Weights of a small transformer language model.
Size: 15 layers, width 256, 8 heads of 32 (4 for keys and values), vocabulary 12741, 9.92M parameters.
Architecture: LayerNorm before each block, tied embeddings.
Training: 570M tokens, 4345 steps.
Each number is 500 + 50 x the weight over the matrix's rms, rounded and kept within 0 to 999. Layers, rows and columns count from 0. Numbers have three digits each.

# o: layer 2 attention output (transposed), 256x256, rms 0.163, rows 215-223,246-255, columns 192-255
# v: layer 2 attention value, 128x256, rms 0.122, rows 119-127, columns 192-255
# gate: layer 2 MLP gate, 320x256, rms 0.119, rows 0-57, columns 192-255
# up: layer 2 MLP up, 320x256, rms 0.125, rows 0-56, columns 192-255
# down: layer 2 MLP down (transposed), 320x256, rms 0.163, rows 0-56, columns 192-255
o246:456499466396458520565539536443593495483501547505478458470530517489501497438519589517494487542489455446481493519549452484575590566502540522448486459468471580488504570479415488435533551516477558
v119:588510462441559547420511498520508499609548569517568518426492501536404480544500494490526481484394522424602490500460441509465453511516514429444497626479578594466538453565550553492505550428510529
o215:442446531497488534579591537531471553485545483497627526554491462433516446563484459477506493525518409511510494565543598553486551535484454512465484496466476443492494519490485455469442457476464476
o247:549543451460468424483381546501488464512451526440427512483451507467513532461458516496505500469491536598499484503484520476529570572530503450584520494513499453451535497445532474557592542574440506
v120:543438388449528494479448547520547535417455430522514442515486470524530537502501552454521510598481498574580485482456556451539412548484396573519533507497519484494498478385585465466515464516462419
o216:442523498535529496551460555519515455526408518478544439482458471514484519423525470373563445473523556505550483530494548498489497486481519449473499554501512507577528504480436458449471505493514520
o248:484486535517526442530549518492568481388527558509485582564503545512470393520498546605513495524471496493374548433423442486465538455450485451528387473603408608504489547534564491496522459497597412
v121:524576553545535562619546594495413587488484559514552463444551415536520472570545531411526463498496486405517403413537496555557481499518430483486571490500482392589464546475451502423513505476494498
o217:394451484498605412475529522513439518559479548511436514519539500503445517393459468422495503505438559497446490498509558472509461367443489564539528530416507580496541390477481534464527479527486504
o249:582498643539411541562469476536582536557543428535563484462549545460544407511465516458476489526528484562502529548416444543459547577606443518520457499626520390562439552501448517515532467601429523
v122:528507420471561459471446480461495501483490492475489522541413482441526496493600581508419452580537514444509455536634554455433462442461501515529534548459494514411540543533472521491549492477414458
o218:525516498577469624432565500496490511488537417447511507518520491527503510487499509523549533475478459491586502489437549497468492524449521456435470458481458502514490443492523518428469431488508468
o250:504522526433526465509424492498527470500559570580467430442475580513547522609503464402543519544489517520387503405581490518495496506560466546557522429578519517538510490409549388575573532520479468
v123:517552511557444419436401491466501589425478541418514423517444496349481467487541532420495533497516562529441521610496498516516489403520587566493571527481471485482526533482523506529395429480489479
o219:398529518515490518543507482534475431504512488502469523534475439512486429604477509504585531476474498530543429428485458499502466436491482462489446508522470499462555595522560580433477488576453511
o251:543499471480555437452562461532522451562468477509563555548529428463453610544509481577411471527499463473425501514455596530479465483570467479424512538561487535596477519493399513528508469489523529
v124:540445460607541555479515581501461428528537516569444452487498541507482571416511462455519637508502598505500489444499528512455475449474485514501452482440408533506471544495485534577559481526502443
o220:477473464481569479493544454562568475515488503452477530550465462494499478528487454474498514500513511482488554590524419538523542530469531566503541519413555524390520519558494503485529509513485477
o252:443542615519460521519478420480391424580559514503566513496339544453417596379506555496467444494475472517543448408540480452577474479488560508540496476542492477537507445469471453501455493565543473
v125:457497361574469476497484517542492445461474503461531501449490502546451540414477512487666352481535474537542449500444569576519535440466504533545488468541465511491591440460519524472512541497582504
o221:508446589540527490488564478439613479495523492497534510525576517409569486479488447472484487515566430561508493565511416495551494510490541513512469662510510436460471526408452518538530506480479530
o253:489506544420490447530467491499505502488492433523418483509500400529525499587501595535438549499497535423447577523415511500475479556585564493419510433464486501518507466569573533500512468598516472
v126:501387557538552388572465478544454460515542525510534478608474510527538468524507472562556609486525513435477605449482472461514481599551466474426501440449558476485482518490472490537456499605487544
o222:470363537405456553448518457427482493525459499568468505483392436480497506499416482518562515499518497497517502572513503477527545495517544488519539539601527532557485462482584445486546389359553549
o254:489508513456497568503526536495509439509549585504514429528519528449496553457554487395527560487504532576521454517534471505494495464473498590592480526514454543458576437494486555573430496513473404
v127:369488516398450543591486530438504507551522526472529564421542583499549494495510486574501481492552490465441516541541515480490567463463405566550555407474514514486450527522509498612478429472470509
o223:517455460526465439443525495522448565501627530467523457484377466439560505496443582475600566402473465547479482577527445559542571461474563500543517517544538509557462497575533456450498528491498522
o255:569583517511521479511474392550521481539498494585509479527491519555445520527500479498524457555501496462544545445539495437465388613493484462440427433479534490403590495460488439429444480587582534
gate0:552537556504462466542525537458489539473470610449475457604481583374462544447515512493474391548472465564433494530456512454509482470482602514458542481419602435463416419576543464499467516560493492
up0:526504460573499508517505482503556565536565411496491490545550454458418563477407567565487529546531525400531531535416574549511461553432512563527440436521590562494559476531492633442499436434505432
down0:474373449490539565435596508544500431473551475504519561462489593418524575470492560483459582589454556486587495468478482472574517568435418556491526409508434567503499381495496562391423483533569470
gate1:544485439506483504549478498501648526496597538499480458413510485530422484575464497503420458466501458496462542513482511543489598534532430426547555535517580517555544466434439614495484557525550532
up1:443584434455521517525464458459481491529450522564504515548525511435521403615497545570430480533501389469476482491482451538437544572501483484526473573484537549465426523481541487431502562482515534
down1:440453468484441451433514487588396483587485498534485510499551485464485486479464533480538573536506463444475486533504457520492455477573572494419384545493530512533492459471486398494404485493516500
gate2:533516556476508478467549428491464512630575507441385516385492505593520469444471475575544518450467535513469433512445443587499557520504462541520500559398558507567502597418501494493534482466466480
up2:454572517440474523499511520503497445585480477449482403493449430405536388544455501506499511577459449494441520531548536466477478539530623442504522483509562561470539490555420509456496475520413459
down2:525454496567441522435453502466571581508503442508499530517494510512427566462564524536463427483536463445501506462537544475470593488482458573545556417453484509489495565512524516553442498509565460
gate3:496543544474549516568539489529571508516446521462453514500492429550543391409448542602475506532509461500460595530492475525508582437505493519470505486556405418533556501480475437515495529539449488
up3:498447523462521474532412437453576406504442459511530517497518487496522653510431414502502459536542501536473483414491563535504500487496624499437568462434454507483558410535464631476446511474519517
down3:535558522512510495522565524553525539531416475515542567413461480560457491493531456477480540504565583460537453536512536536438371384550495422454495519424494476493545614522601499489520426449489543
gate4:451474429593593504525480527503468554495476424435554578426522541565478418494541460441504490501539502487428494574453558547478507553378530460489469445541538496460457451504463542449511498525417578
up4:510530441521496479479528467482457497392455503364505460559440471461456454568539511530462513487503496535551507513529473546564417459505390446540514453466564447434581511424576545480549521432504500
down4:544471584530483513523483486519374559507558475495546515480445612495418498451433507545473533514520519471472521492448515532375554431462424500470483484414414589528429460508460484496443549507442489
gate5:516454555546497584582530605479463367464529505515530578393519525430396537385444416457568513470551410481462529533433594446544482543462429470497661453575555399400496587480480486439527498491477433
up5:537456524533526507465524542468469502528445500516536527517542529575580495489452437515538589522439579499438526524441553594464544580468483495427534470619582439437520408541574525542454447532526530
down5:417492431514494444514475523571462489513483527583490544524517612451548611485495474435478501564460552441473588640501552499410529536412518552485526496528539545457558432511635430362504433425505601
gate6:486412446490467526483454497462543526483476439538503527487520609487598424535491530517566455490554394520413589559551460503481531513521559556465476470420568564513478449478453455544556528527575421
up6:463553435502508427464502504566526433530556439570481423548472430458428451470546512560472474441509445511377496469481571502478479489489590493512545424451544560533489620495543484410487439605487440
down6:531544530458465528509443443501412487464539412516562470628556453586532454499494473485446544486317433561583440412425409524422572518451532525452492574539547491546424533530463492565519451406478515
gate7:515503520646455544570465507486512487474536521448490502466502386559488428472492567468446514517433424463462421480586446487522496418550465404455446506464440502516500558492564516414455502462506483
up7:467554563514473432443553483486507567470452511489575562458522504533473399427476506592610497526541456375576497501523451491472565487470562506487436424429459501559534417485455580501501545444533558
down7:383526466491535492433597551474446455614561513506562540498437419436464539533656477488470547475461503521487518486506464583525511509428524398504504499520494523491513571491538503532428590540526447
gate8:542568586496549488576476471581477503555545563494517547558439480430540497416524443476569508462546517522528567473475407515507433533406446511486555496481481477507522518456524486429436471493543384
up8:423458488522456453517486483592599494547522487503602555393489508447516584481514566537470424438445536516449504511436470482537479533489453481481480435449529528558506503479536490516503596530509506
down8:542473475530587496519616413507472515435436455571488485598445477466482517420376492504505594552524424490539466498451532445533540506500503476540498520502532593447593452472431518456428482570564460
gate9:519473519559537437538447473518532545466450536544551476440526502493476437524416428529460537543556517479584514494510548477459425424583423501469448520495538540457439433510499483583493563411539529
up9:506527431470471468537528481480448521523539560534486478477458545534483554520480474471468530396521453484466421559496467558587533492443520483574515554461569501528504472552443414583490446433470510
down9:518429485575583465539457459507513531432501531482469460493470477549450542534480445542563561551455572597515396488511461482466506457488573527547452601521565484513525463436577456470511456491508547
gate10:441548505448462487523533466544479511556503475484512498572515440461538518515516539463516445516477474493485532565489572502480458452510417441469570506523538513535523458478559442469485468473435536
up10:535554510538509497483504584518445498479488515492502440483498561472512485518501462452487473543521472539454496538528398501513492564439517549499515491558494516562485528457456413494592395571500490
down10:518494513558571599541485547504633489526492531442444495421601550553513473526557464474513477486525548451453493487538484485609556525474591479448494506421501491444473565461579518475416521445449485
gate11:536430423519466455530505413472511540466475551396517514475496528586477460525505487473558490509520548494542401490443445501464511466436503512500496430471535524485404471502497384493445463537378565
up11:533565488523513522460507453496471434497483479474468533486463498403549586521507433538483484492518400424497594533507617421567530503510460474527467462484463410552532510506511504433527498458490447
down11:609516466468575417343466479476458555537487480522509499572445557351452474457604476498501523476480447450544464531611433395388604558456421561546491530475494500598521506456438510441475479439533560
gate12:452478515502491500548526476425542528455588503551431592462499474580490475451496555491415494463491439509514573545428453579478495475525518461491533516476463473471467448446547616541510500392523496
up12:567484375579492502524467539491541438515561525538476475471503478502485499539461459553421520520443384555533432427523462499485495494527474513476529414521429493491481578432462476481520557587557598
down12:500510608494504495379504472589511519485480414478432553558423546492425475555472498509463566501575484457447507431473444460458508488467509442490515523450422572482496433471559520496552502544539472
gate13:500455456468512453451408485558515525404530396490558504519550556504518463437533583491457537525448437500518483538527466425537567509535456487507428533486485504528410486418519398548543503445463487
up13:523498477547539524542518561523449528449540437408528499505489585514394543493552495512532525502541483537571483519522458528607541468530530412550598458483499571456428469438504562491481444531461491
down13:428495441459460507439437510601402462461497565516496517565445511454427590439601515533477475525538485564441489483482421546617567483507471440520522469522443585416489402506442581370434517403564489
gate14:524564516500515501558509422397394594538487495593486512500563435496419506482543428558478535521555500410528504435448549526467471556455512461474477470494651560542419474474516476514464488474480483
up14:438456486493560570474469381541416589585514506483569505563589518520523455507481494498553515491487454461517479610474474520522578548400540467454576576481501508516480423488523538526526514506436418
down14:440414511450537535564522458501533452490469549513551436462494520499489477628501567463436461559496440478557469517507441513483414463417450439497550534434450505505417596415559573482463506520570503
gate15:504475464444517509451496602519571512536570470464526494614462403480482542485531415600500550479545442531577458463460452422597547515536461441544625514474481476550504462470596541518547439590501502
up15:486417509412589422519449524533572466567472510565504473471458473473555523452432434561493436476471492477526467473499485475513559483526468504466455539537509444485507583426472516596482372542537584
down15:549464511508490447435509494538489527468404461538467437531351446572486461549454535470559445497472412513532555478539535464666472611544499439537536566521479459482501401513516454532467557492494552
gate16:533509484511439463518412498513569541482522535484494443479510480411405500480570532552490455513518393530525590453549444515518609553482552468503516507480412485422565510455448421434477475577516606
up16:559444419492549539430533580600484432423595591513497442523426424537491577493518544455531511490457428558451522416559469472458602443525559450501448440482570501520625468560568519489544475531503513
down16:491520378529423562460467527510536566543533464482398426496530470379572488472534627500529534466582487547503442493576450537431622352538572492533494462479504456521579550508509392518477471510482405
gate17:540566509597480511460507660494547521446450515512476429436539451542466498544460419526497527537390467472506451514567504511516516510534620490454434544478476462466530533476509459535462497467499494
up17:415496416392533530550494443584478471481495487543452456475557591531426538505547562592508473500408429482409486550476553558525468506405521454481472587534483535543479430504489485559448525435474440
down17:459589476554428481481530408483484479446445530485518490510515473489483486471531455409479571507395549478536538503491518489468507534504469446536451532476463515517461562530527525522485572569515462
gate18:457377543471590480544509558540534445524522476496513496492524499537373528439550493560407478463544497533545488515587443534538527474562573507496509497496565528477480483520427545482492590484582493
up18:539442510589551549442438446522510427539550601604417556523531581521454553463477441437485468513500393562485561483476444496628506442525534521595542443472475522567418416495591462434557541496504537
down18:552509476538517515524520572544483528467461561488487425552501491556459493505431487477596468504495516589573469480496532522546516506502547441534509634456481490500513435440529442524454553555446512
gate19:418561487461588418483503520473485463540445412505438501423556501485482490588500516518403497534499498544464482501493553523574539462522470556442561519506457427531534510552502488510520341501425449
up19:471500511527461567452569434491441507465520473407478465484471529560594404493508511437508445505526486485547474601496394464480524496468479505534502465519491536491541466488488571526422470519521503
down19:459388529548519388495573481549586481444498512492523543552500520488411506461526581543464539487527493485522552445516534534548455594565404524549510563516463508552487480544525497566541457518463543
gate20:474592523560521585554405479454521473519494438477400495521420519446525535506501485412510490489490520495533584509488491487548458496447545438495479401428514529505584572460493510519459567525460483
up20:468486408546505435494447478475451472514577535545495559484449466511488482514526519500379461451504491438458578480469474473486425534500447570430440498537502511431470496482513517535561487498455531
down20:440520511494552549498504479455503422578481507506465511533409477550457556481558530514493464571543537382448460479465500529482538569488416467448395494562576445468463426603546527410524518509447485
gate21:526510541481534512555355371482443507619619469455388423498520534571593445548550499478566519468440500495417415563523459497559554516427462534489449502512518486451400574459544446533526499477526487
up21:536522528512537511496521466513497479503495467469364549473469482489446519568469516549518537461551539507423631519508468468480462380585535513401502456641454515556499471488415499492532507466458456
down21:458488492450437556468450507533578502540456581566520444506547491534521515520443580472389472484449478493572443477528513495542457451448512467532611466466481508460505467486382505539603538512474511
gate22:514474500437551469604618529435528538507450537416470584431504552559391433466569411506599460462486445473551492515460519584492561543484500545534484484510476622499469530380523505521434503524516514
up22:464520544571498561422545531496531497533457462540572608514430552533549536444469566532463373582501511457457515411548407550467484488416417539480485448524494438537463503456525583587486590574502503
down22:482471475525469522494542540497467567543595531528512496490475488486492508546546417464487574551476500382472496416518418522502490475502527484475561456503481517520503613566521538516558437559478492
gate23:542561573395552518521556538427396512459510479426500456488533445360480532512436416522482509492421564431500529490637483552643481523450573527518492531551544477527465521532545480490492452436510492
up23:579553511442454486511506503520471539491552459516452497526492466482487502454407448451516467414504465496453493474548377394442500572580572584519492488466513509509468526572442398432474488618567516
down23:411512421540546543563543509470518567549484488512490471583505459514569488471497543457554537467488544496536530450550596440498441481483516508573443604541485486465587352428581523572477555451501493
gate24:586509535472465467454550557498380526461473510423571472439543476505502523511517523527454565486574534505416532583449458478478513527474431569479552518593512483580484447491555589489470475481530443
up24:392540459503529564437466564604566432555496555470511445498541486565542436469464447527453421515554579472578508393551556477438481462384514542572536515527470452518514534570422540439474474581531473
down24:577482505560516566496527457551534502435532520549547539562453421480514484570512563489466511522529466524496510459506455482574532519449426530504566439393467477457504475550475542371511522453490547
gate25:472517513532504477480533432550474461468573443523514548577528567476474417538550498433457428547622435558577502544498503426444521415450428447423466500484495512563476508610519426539548506395418505
up25:502535500481520455503405510435449509435558490496500482549479517508527401463452520540379491433543584584457469490445595536592490558521514466538605509531592489450523538492455435613528495515484458
down25:370518523532468503576603530464458504539436512521537531487579569449492401519558539489597480534564466536567438560535492445526441518484425352473534397532486440462464470498522514451473475463591520
gate26:476471521374447507433494528488488532383510463579602465478472473385487595592514511478529560456502425369545544417546516539498514479459420532528541356515394489498498476433536531475521469527473522
up26:496528489492524585498581551535437427417429497508483510479400572435494541551508537561393535446514497530448612598472513450558453495470494529533510526560560541555518514414535536527527448444411552
down26:548412537481545474556607452597537618454457495575523519438583471462538373495492488548448504476501473536488434485521533437529503450440447431446450520494461452545418541536508535549518525548401417
gate27:459475580521445626456556420458584465482439481515507564441532472573604570424354511494500600560482463446581460571502556559481541566489487622491422397582493562593339526585543583562484469428434468
up27:470545618623401619585583473386641526478476438535545464446575379588706538450393621525541640484427409495573452578519551472551399549462478658447418515586543581561382495598525443544465472501416556
down27:601538493532511462544595566446527433471466521572496399599468423562457527530425644533463546551542528485531492516489446436617321436420499467427546634474439568539463399492520392551435446501438486
gate28:643486481561542425550592567462592538504462487480465491530423515554528486447536423506465478486459460530340542504558455534507480456502482491541463447455487566548595545458512499486431442469547564
up28:486502485466485490486484507536466517514511461525464528513561511448621462443513520490561436449548516520516510588529474478482420492524454489553489572577513539456518586469439537449459526527570507
down28:497512566484486442450571541613518449585534515445396531484525445553452573478381559479488482480596497505532578492482544493563521515522516462447548532480514542485497471535508547545483482425517493
gate29:474518436513515526482470561526494476515519472473549556503519415507554537368455492572533491476421553518553478531473406524529458501519521574490540563465534515452403481491534590553565526431455497
up29:452577622468566491495607631484543535518530526490471436514465581480463500584532448637574431465499477448415503639556458421494602466523447522602498495410668426579519539444609466423475484488443579
down29:446514507540498459513439541459528512429480489426485503479361534479523539494570635546505446593427562475505506546442570501542498429476429431485497459521440475517487485513460521415449469520492577
gate30:490447556475488489460543442530490560588496507606546445451415442471557571487469505531439405512422495561476419419497551498492530524519532583475475517490426459543528534431417448521524505493510487
up30:544558474508596474525463505526525443533524487452446405522521485516550473538476556454486545513494546467513407559488446556454467535542466494518534426487473549485466483462489490444518569434498446
down30:452478484501550460509519501474488523461488473522517495461517503400522480612546519527483510508494518494549455483542456458608541514467455468475473398484594414541544588526517536396503444476495445
gate31:510524553605528573458446519497492470482468491376505472533507518414544553464381463485537486443462488439566461556525521488549491477543490377542452472494562639532461516574590570572482505494519460
up31:476454476498517479450572447506449536555507538577467537530557454544472582426500473532522480476512502507499409480494526477509407477396441432568482521523479467492497481552568543494480534499509486
down31:441525444519574596393529461427525470525374434493416409446562513459566449516584462579428518527554526474510408485505520536523494533561567561512506441549512554510552480512469444438541526584444464
gate32:489490484547567455481488473496448503485511469452598519591563531486422470565472580483385613466450433455530472528509416465560507474565529557487545512473527481518494399601594440502476530466444511
up32:471453567507476614456505488553488481484561527420479430498532550553493463427528480464432457514527484427493457517537492531467458516527540553567509542579456483563503533498495578444444445524451518
down32:515491622532579517483460479485544448533470517478495499522478470526530516567433428572444456447483651497456530434461415461524617590470606426540500517506495531493543534528468517519453550467474474
gate33:560517471582568475503491480526550552574445468470552582436506521533447527546486447470524631521622444471449401430445539570543472501517532451366456460448595445507403548533577499623495533589545593
up33:521466527380511504463473502436506437500583474509556470530480566415526464451501538495547439383464458604439580419429474489479380556521460573595408572411462517505535452466443514485528436498553441
down33:537514545505492488382582456478434460595344549527500448521557554439490464534508455462493572480489520438449613527567451420489488548590460419453562480546553509459464503527486435579592625545523506
gate34:478533551509515515582580447473440488535532481409466502489557521492342548543449616552448471530462489547506467507467524562418513468526457504511384473470434559568428444489517530489557575471448538
up34:527505519465523473453474539402527541510508418507493498622458428548479565547562491461493540410497424404401532569572433510491514496459588461462497469520416541567500478554514454525495500455539526
down34:482470569477546479596434436453505471482581524496505440581492456532464505535492439456445445454481479520468519582434362544456388488500435601562443512433569436357536507439505525481511465561547491
gate35:568502414410514507562517491620500436476553447643538550464480581534441546445475489550462480547481522465464475445509533497512496514475500490541494452560492543524492525370437445546494483473469472
up35:413451493521417514505540454543580432460563505519574487480523496491425522569550551507382477530454500476481574382498559596448514564530508550491479411468457476506536528480586499508475422509575485
down35:429541384605499449563524452512479528526570439550515595405511503439480547472586431539437502440505542538479511387576487409567437506667455457486464455486514516501467490583581571522402494450429551
gate36:593532489536446540519520425490493519462415509483491545542539459416528568607519491456509570546510500512396551541576487535491534508471417533486509522484400482564436454539561490531525516443482468
up36:549480455632544469485489509404584621424529523459496453442582498463542508457523559543446542541450572454400534585440460514471571477470539478463430511365550475521515515455440521498469520495504475
down36:452470555470595523533601515547436554460510504477548457535524559535518449484548468528493435463414450492530521491465538490481409503371528493457471435545485529485425555567530521486502399487571514
gate37:450488447592522438493545463457516539642497564486514439516532491476508472451548509574486499501453492514549527492435383515468451572434519581453457511453476467565431418485578545433634565486527479
up37:579535482475565534480455521471486553585492509497514503536390545518433540491587560478516574520534546471575414559454470454515453417473516426486517574491468545473506468440491466429548521535538481
down37:427499511557480445457536450548531664406619516425492496517476503571557526615525443446519450485467527524508554522508522447421473516564559491503598470571577535512406505486497469476465520483540513
gate38:488508496509487436472490567519527567487575531464506526480527464559539547486455459484505554485561594403460487536529464565469396561421549534445536534560530590484492498493522531588452451491466455
up38:462455364558499444474534529636501510472433455436549521485513361443521529517491437481548533469389503529436526435534495491528559499476465522480443458517482494517492511490496515550437708498597500
down38:614377463565539451492549534462423429474523502432495611393590514547512474503536439583387568451438534453442523574463449458471555460513519585542433509464423551528416499477491499492488494480487435
gate39:574481555531560465532587512477591520476512468585447467419467456557580465490564429456582522506387511500618475544505475495488507549527583504520490498457417422411564535526424497491535492382432509
up39:521625434515518484490525560575413536517438512478554527439656446575570580489497578494548512501421525478510498580459463571494496562448504545457484568466478514552452553430475503493446511571449400
down39:501545558487493499424414481528562601516504528528415518498448546497532508480487500596519532509495418507514505595444504457422484479651556467493522381479546453546452476497478443494487519456546466
gate40:605575466427437482416508526508528509488482424529456492540500525461448497540529534471491485526509507474526450595496611494529364470406427515425495436524498531438478548508412441557477529472405491
up40:471534482509554555526537502544560511428425491526416522453432475465458504485537473441554523557488466487483558453510548440497500523562494566517380479597509529442480485495470577528529443505479429
down40:536540626546365515499485520570462471470483515458469510396567436506528514455542555541508606425425489446542586524536568447514484559566501448505490583585558495601508405518490524552487566509540519
gate41:508522555450497508544406439505451450498573578545552467479496430534594621464474516526543577555444504506538511438428407468509444542501492531432495479496493532501496528519416465453485515412468496
up41:606508558539431489499464551564488457473492466502537493411494515497513521545514528486509529477477434516544456509527455502590601482557461514429477544503462477374397507464557471468466538525522486
down41:410436495533531475534474459486559488491427519487498556496515578513565404470518557480475539499567408401501534537489543483500411483511494527478482581504573525530488553549507491499462528447542513
gate42:475512493555513501518544526483537434538486524432488446522526488497476529513614556515548474486504517463446539463560540438546531444410489455409472476467454470545505551514512471543602397427564476
up42:534397461503527505558503525525490549508504427480464435580515418531456550480436490534438443521523572504481430473582533444474517569475561531539525599547577469482449435476558544524554480378509526
down42:471520550448490501503424482485513501473486411461439531478449495475503511606516455476427551489478554471429434629542440522535468426478605566494514406410601456444495548461454521521477460540445488
gate43:565483451513445546531563514461466482581467546458491391565618517414456574517487588482487473427469420483409402554475386570526433348483446562421492442500556416534534469420491537413532428494555588
up43:572468425480423525489445452492509574503471472446440455538560566424504556535398533571491544484568490444433467575491495411524490502462476584493385503449568468502520481572576559455501505507486475
down43:475552552524478519493564549482432437419540600485478476432495510553527541545557563501551491588444552458440536429422538554525534440537576560434531411569440598589540468495625523500511481474542470
gate44:529589517460387502493483529490519459588506539422448425489531522440495516557448506521466498534455475482503456506485564548473487525511501479480574467453486494538441470499584541479567520493429495
up44:528468508626458469502471483428537540540524627529506546469444452432449463480517476431552445500497511421521499488396509478492526535497472407583473564509519470407504427519472545525555511460456522
down44:461476460574425535589484542571418512530582523446588559546474450417563525586527479485497511514497547442535548552409518486466539536607502570450413627502540484391501449568579521514554479548521451
gate45:477499439499572472510502479489552415473488586430554624375509452454594538496551508454489556500534551519476498476453348558508502484573466496477512518439414478541488576517564534529432491421494512
up45:465561463546511567526487486460478484595477543540447451511546486476444546534524507523448501505483535448511497491495507502507494461456484583400543528621423512581477478542519496513487366465525508
down45:516531514462465470538588561516441508553510497410531500483489521558527532571516572482529466423399497510577483454545591445528465501520542484470560627446512496496560484464534553472541476514537530
gate46:515531485444422600412460452497451431495518486451489441458505472502529430421592467460382516498546483512528489529524536576574522463487483577467413538531605545478511484517540493552584483549459600
up46:448395575494469588489541479503438556530481600467579495453539572448500495422394507513493459593535582551496446436461414406550433485471530506447528526441479486410496519483554496522465496498566486
down46:491438514472478538554533438505486539524595540445435578441524468486465552466420509518444417623455571574562518475602527514569501444425445419454538510490548563534431548596479491495555487520498504
gate47:424509509507519497507615640614541536529513462557492483546522589538501500467537468543491416494461578579511461443531565546466536543659533410464440533381510455470507521455470480510482467443500489
up47:569491587501456477538522466482389387463443408505459448411566499479546475488535562497472458535421552464413494524484432486500514524468545536575507467552434551457493464479501549514427581507465514
down47:421553532537433437399478507556494500517505428559464436598517448587465516583498470446597512462490451587451502467452626487600484508486480441566448592481557509482394495451426532541408559556478478
gate48:456496511435546470442476479487569515470440455566495522524512577529475504414510449476442400520550664499600485469530448541458553416449526475412577450507540528527536465613580482444473536583597528
up48:498475494526412463470418496539543529486482589532562447492561460504488469429464429515520514538437541426479524386549456557533450476458493515472481503459564464465500570375519509527548495564450542
down48:466498562464522525590429480524527473483518532519454470494512479476621340547487576585488522503550529592441460511448466493462477503458504491579424467544531436506472451530531469426450557540465517
gate49:461454526504410525524599497592538568461511521543437487472457452454484583521540559407454537564419516547500604514450482509473544480449575461536553483492516515553457577416580534542474447452532545
up49:567506446482512501474477448508466507433450503481528546450508414551610569445525506515483622443513515486618565472483499519406433470543539507492455524455518493475497517505476488532501532465450536
down49:496431538501495623481506460513440475631479522488480456530496555549489463550529479572472427491556415443479476486459486460520525519584486501522576496429411553470527586454505535466545562524503564
gate50:465480462512467481558464590518512542423538560453506514455576541564430443618447468576537514547442507527390543506541575517499437508610556501441444464497523446503509613518511432549521451486519507
up50:525510510471498489456515451459393410558462466543432498460532433503575575494433580447543603500502574494488441538582456481530514558545452484602459419424565444520496576543454553444565458441528427
down50:533497522381527493490475555466559507518552474465493562564434525513519515539590513536430485469528529453536522440497524543489497481504464408516498619482416524469482536564483483449477456560509489
gate51:527564476467576494423431512547483537593475550504465486506492447497530580661490587479478559460499476481513427482536474552509518533403524517495553526436498483549456500521395563510593402485466430
up51:490510564455465477436512471467491474518487550527399510562589533561524396553509542397494560552487612471547524613492528460514573511423519524543461493397468466452481484463429568587584573459469473
down51:503527492519429613463514476453437531519555534518483538476484568561542481527556513447482523448370569471470543493438472438456493425445574484581421502592453522552519438426448473585495590495568585
gate52:548466555450616472492475533504590487571447553496390548440514607534481410503564529563441444468575440581614480514462407415572478493532479529461508515429475498475355478544471545420498547571440584
up52:534513428552415405486472535501478466409513487481519368513561527418455474492464517606443580492483539463500540531453493408487558538498485498448418518538445405537534432465450541519559558428572477
down52:573509589582518414481502502469455479515488555493502488490440563506574516476589546505459412515445445476539523520460400484474486441497490530514563366476421477502444562454560533465457517488555446
gate53:531473525478556460583460515508458555586497492569476550518493469525504509445456464544507442490567564587561480473495420614430489492431450476537602465470453473515569495469582516419468503488484560
up53:547454478483574477512466555493498547529454453504454521472484495484488443451520521498539531468471388567506633539488523482445509520517433464601551519537499527427463500480441518440432480449520496
down53:505460441469522492528565467525497512453556566466513467485541448509576495568488519493424458595517505528433493386584572471471487443526529542582456527550506555480513455468531499436506486475523463
gate54:496409490543458513556400433470564503497405560586553412543549386513453546536515403541518514452517491621549501500485475600539506547487481482511447463537396453484478536528549506480486417537434435
up54:526500584533401481521461526521503490517505500479558560492515468468548552471548550478531440476394556561525452388423421551480509528441459505517517494429502522468527411479450486511462540431524549
down54:450441408477507457595526532544607476534586501447616513527412492495509554386514496536559457534606581499470508466407543501480478490496534559428555568560571516470568485452482444539506510456386512
gate55:605571459485534530537523479574518478505508540484468464567585548549497461551542522513472441460469516499550487452508546513541499517456499551458499502500433457444511548522534476442547453529450443
up55:586468538552446483442461499477471530524423440428508499475486433510463492446514486559439476475423461586472564434464486527497475435483382482505497428508548424538559472477564543511492547563521476
down55:439521450454487567471499635522507444502422611512575488465523510498506523559533558458494568474546608460512526501573500438500451462475567506538553446561540510556484478497509524491500410470578515
gate56:461526521472528514499522382530452480544431494521445547479511503364440470469538462469542492557483568360533568473512523494462427503482501495479445528547497574447497500577499527528517559529547409
up56:463561477570583519509473423437500578535469458435543492541510509489464547531511452477537569480463586484473522520478524547458488593477519454383581475513551476546476498442458445520454475451521484
down56:521471506385494405463517443575513444471421483457461504553451502403542509489599499547613478485409457564445567534455479420455584508452494456501590452529468477414536554466484524470417531420522463
gate57:519474518498471604425464534544577537478483542439478523482594601537445530490471464543470460412473511520492474515554511465599560490497530443460541520439522535480445437584580480541452489586539540